From a checkpoint of a small transformer trained on Wikipedia.
Size: MLP 1024 GELU, 17.8M parameters.
Architecture: LayerNorm before each block, attention and MLP in parallel.
Training: a variant of Adam for these matrices, 280M tokens, 4274 steps.
Each number is 128 + 24 x the weight over the matrix's rms, rounded and kept within 0 to 255. Layers, rows and columns count from 0. Numbers have three digits each.

# layer 2 MLP down, 256x1024, rms 0.0367, rows 0-42, columns 448-511
120080153131108119137124139143136130119108162169114122120162098120159163135115148167113110115160103177075134131118122139122071155098112139141127088155086130095157126158110110150082145134106106
137108107110163120145140138147110102143079112170172119127104133114137120084142098148158131120121152139118124153138154118082117100130119129166097150127192113124168093117092130113100147137126158
130075150141121096110143133143137112126149126111149104111132106116128128139121115134147117106124120065113108177116106112123125152155121149128179098146149154136131157116103149119146147082134139
119160128141070105136136116133147149169141122184073167129094105139116174129131097118095128140137127159093127130150143109131133163084128081128107147078121089152098158097093123077130119139086117
126108088088090121121085080142144100086120128122120121105092093115110160134115110081139130159143163154138141148084118135133126096121145153143104134110155109142120102089136103106115102126152142
148122092082122136145126155157203128105156164166114120112139108098113173133116135144066113113134110135114157153135153131141120104106131162188158120122148109109117098130133124093136131139143103
094124106145149092125120114134134106102157164149099158124119107130142125119123129111112170132108143119088093135148116122139155075130132089166108090115150172106104148124154098115117131132126157
149085141143163103130154152144085135123129158136126128127086102157146110139148120164104125086164138097139132106146120095128108139136195147198126171095124141072154131136120148112159123129101105
088108115133126141167170120126160119134148119127110139106066123125184151140094169149121150143105104121123138090141126152141093129121116138081113140076096141159140107145104122156130142187160064
124100141135136087107131118124125114115155074093133092141106125109125134137114104136088136133137135107099085142119150124136172132134147111112167126170105111109149116125154133099124115115149122
146137144100130106134126125157153068116141085108108128115103119154119157110109110100084108129140146129148117107133116128156145117141139124133120125101154141162144129144133107124118147162120147
140105104141084067139169123140078131126151123145140115110124108136155127132103164126107120109083129138120138120139126160148094120135125124042147145153128120140136106167159099114124140162165070
130112129146085104152126146098096132135131129089129174125130113134111118142148092145050121146122131142141093135146145106099123104053157136131114148127161107133092115140126146126080119106125160
134113112146107136144104130135131143120143124145136146123069083113140148087117128158107105146164091105128143127162124168152119150128156143113139098095130157081137111158128137125150135129120097
140137121135137140128104147141118147130152115095141130116122129152120136135147129123142133152163112121117128179148103150124159119138094088137109085125117150129117148123148127110126120128139148
112137114131119130162124127153113138111114132147159105141113146106089083097141125167138129133127132156152140131157118117138157089124100146161135142137141125175120134114145135125110106128109133
113132099113100102114154127095134089139117125135111087140215117099118139105182166139107148156089127101072162137109157144125108139183142102116146122110102105164109150146149133124109082111144121
124106101117122127144126138124115140156100119140106121109162124156121107102170088169143134122147120119119178152145121154132128110111133154148142119158137112123128187113157088115121094179099130
123155178121098097106104117131122171135149141126136143152120135174148090159166086121117145118110160140130119133094209138160101136128097103070125109152082123174068094131100119153064128166145108
113122130111148161128106188147134102195110122144113128105123118146130140164124128160124131105138116140102108126128178121125098157133117098144093112132137133085137174158100095110123141154147142
126164132097162120155144094136128106123104095129146122161172142147095153125173110160123161139138141099121144094129118137154145126116169133136177115151116107132111111105120151167117143100169077
165146171103125127128158139116129122113142111109139092085115120071058162104084113114124161111114121132122141148122167133111122123123166112156151137148098136154135124123094103145135136137148105
127138116125153152136142139108118094072121133144136148134113167118082096105123136113110115174122112148151146133140099109136148164107122128154146111097086127125087075104139134159128157147125128
086154142124165150110123111150116138146117172107152087111114129149133104112094139123136141123150122119136118141145146145133092123082106214136107127154166157089122159119156150121157125123135184
125154147163144112124118144121065174124165105132116117140161123113146120112135108133145134119153108138109106124137106110129167149135131132128178164133144116105105117163110126162131130110117128
145142112157084078157101129139117155162113113116148162086096139138151128172083155129093150090105146107147131118200136111129120137106117105124146109113139126119138108103132119094162101109172115
141139168095157104155125131139114129146131091140099144126103159153125139162156111123119183111119140126127142168148125147122131108157120105086112113122101095145107132122126139138170122127099147
125125108077106122121150155155115163176115086127130104127120171175118105147143165131095166133119162129121130145104140165106129106088122124093133120142125127212150114094083135132097120130078130
133142138137115094159129149118141140120130097148116150157113095135185153131082143134129119114102113166130167112176108161068099148105122125136162136142111139126157110110119103122100112102123123
131112141123170173111129147090111113140131123142127152131166135106117131129140122119084150160135088116133146129118155130121091162154128114045154143113146150088144090119169170129086136127072131
152085132110148096134117104158098128136092107142144079136146105179117110160121133156128139148116118114130115118167118143141100109146110153162130124191120104069129163133147092133099116106140134
156156112133135142154087112144154144122115041118168076128121113128145101145130100149126123120113106106129128095149129084091107150116108147142171145127152103168127158108105105166115123067099129
151118150151130153138083115085123121142141132174127120185130139156117151135161131118132101122106135117086113124111123131134125146113154076117108150158127147111148123094121125114155150110132140
114096130107152101143124111105164142148116160115126121142160116101117111145140132115082140140097167137160103127115103089116160124141081126185138124094113148133135150111137137122149096140150094
120155135108132123162103151127122100148139149120171105135147137123153132132138137126136134087144121099119126084124132142114119134125148112132124144148119115150094103117086102082145126158105157
125132132156141179105105118107152125115122179110119125145122131186097137145102142126146118127133139124151121170125140129144116175123115080149110143143116113140155154155141140109095106162130176
100169135117143144124119117098181112116144133133103142146137149107134146135161152139178124148104121157115107072105130155083152120180113167107093134139158171169107096126119113134094182113127142
140161183139107104140185120139127106140117166101128120157095110153119145104078111141178131147119125128153117171118129131140144116185161126108135120137090122132104127168134123108164120113128103
113056139145110110111121114125081154132119126147147111113099087052118107138123091150121129132127119129140110133116103129161129081116073132048135125103087141120145114112093135132132108155167121
136147124117121182095145121130116130075172127159111171128173106138111102084140129146107104165161105141165119115080127100118148112148112102154147122164139143113122120171134134137131149152159118
168099138166123151107118121099123130126135113111082139105151138120111167156147129149143142118172120120144160142120164107112110146126099119137108122107118116110137150125151153130171168131101135
115147139151131131156104103142141116127150135149151144110113180155132139103117160146122146091114150097147093111170162127122110175097156105152124121129098128177155149122123146135090116146122118
101155105129116135169138135097105127111099130125159137155142174127108147099103140063108110136098096152128176119118125132149108151169124132100115140091114113172125115136084161134123137138099109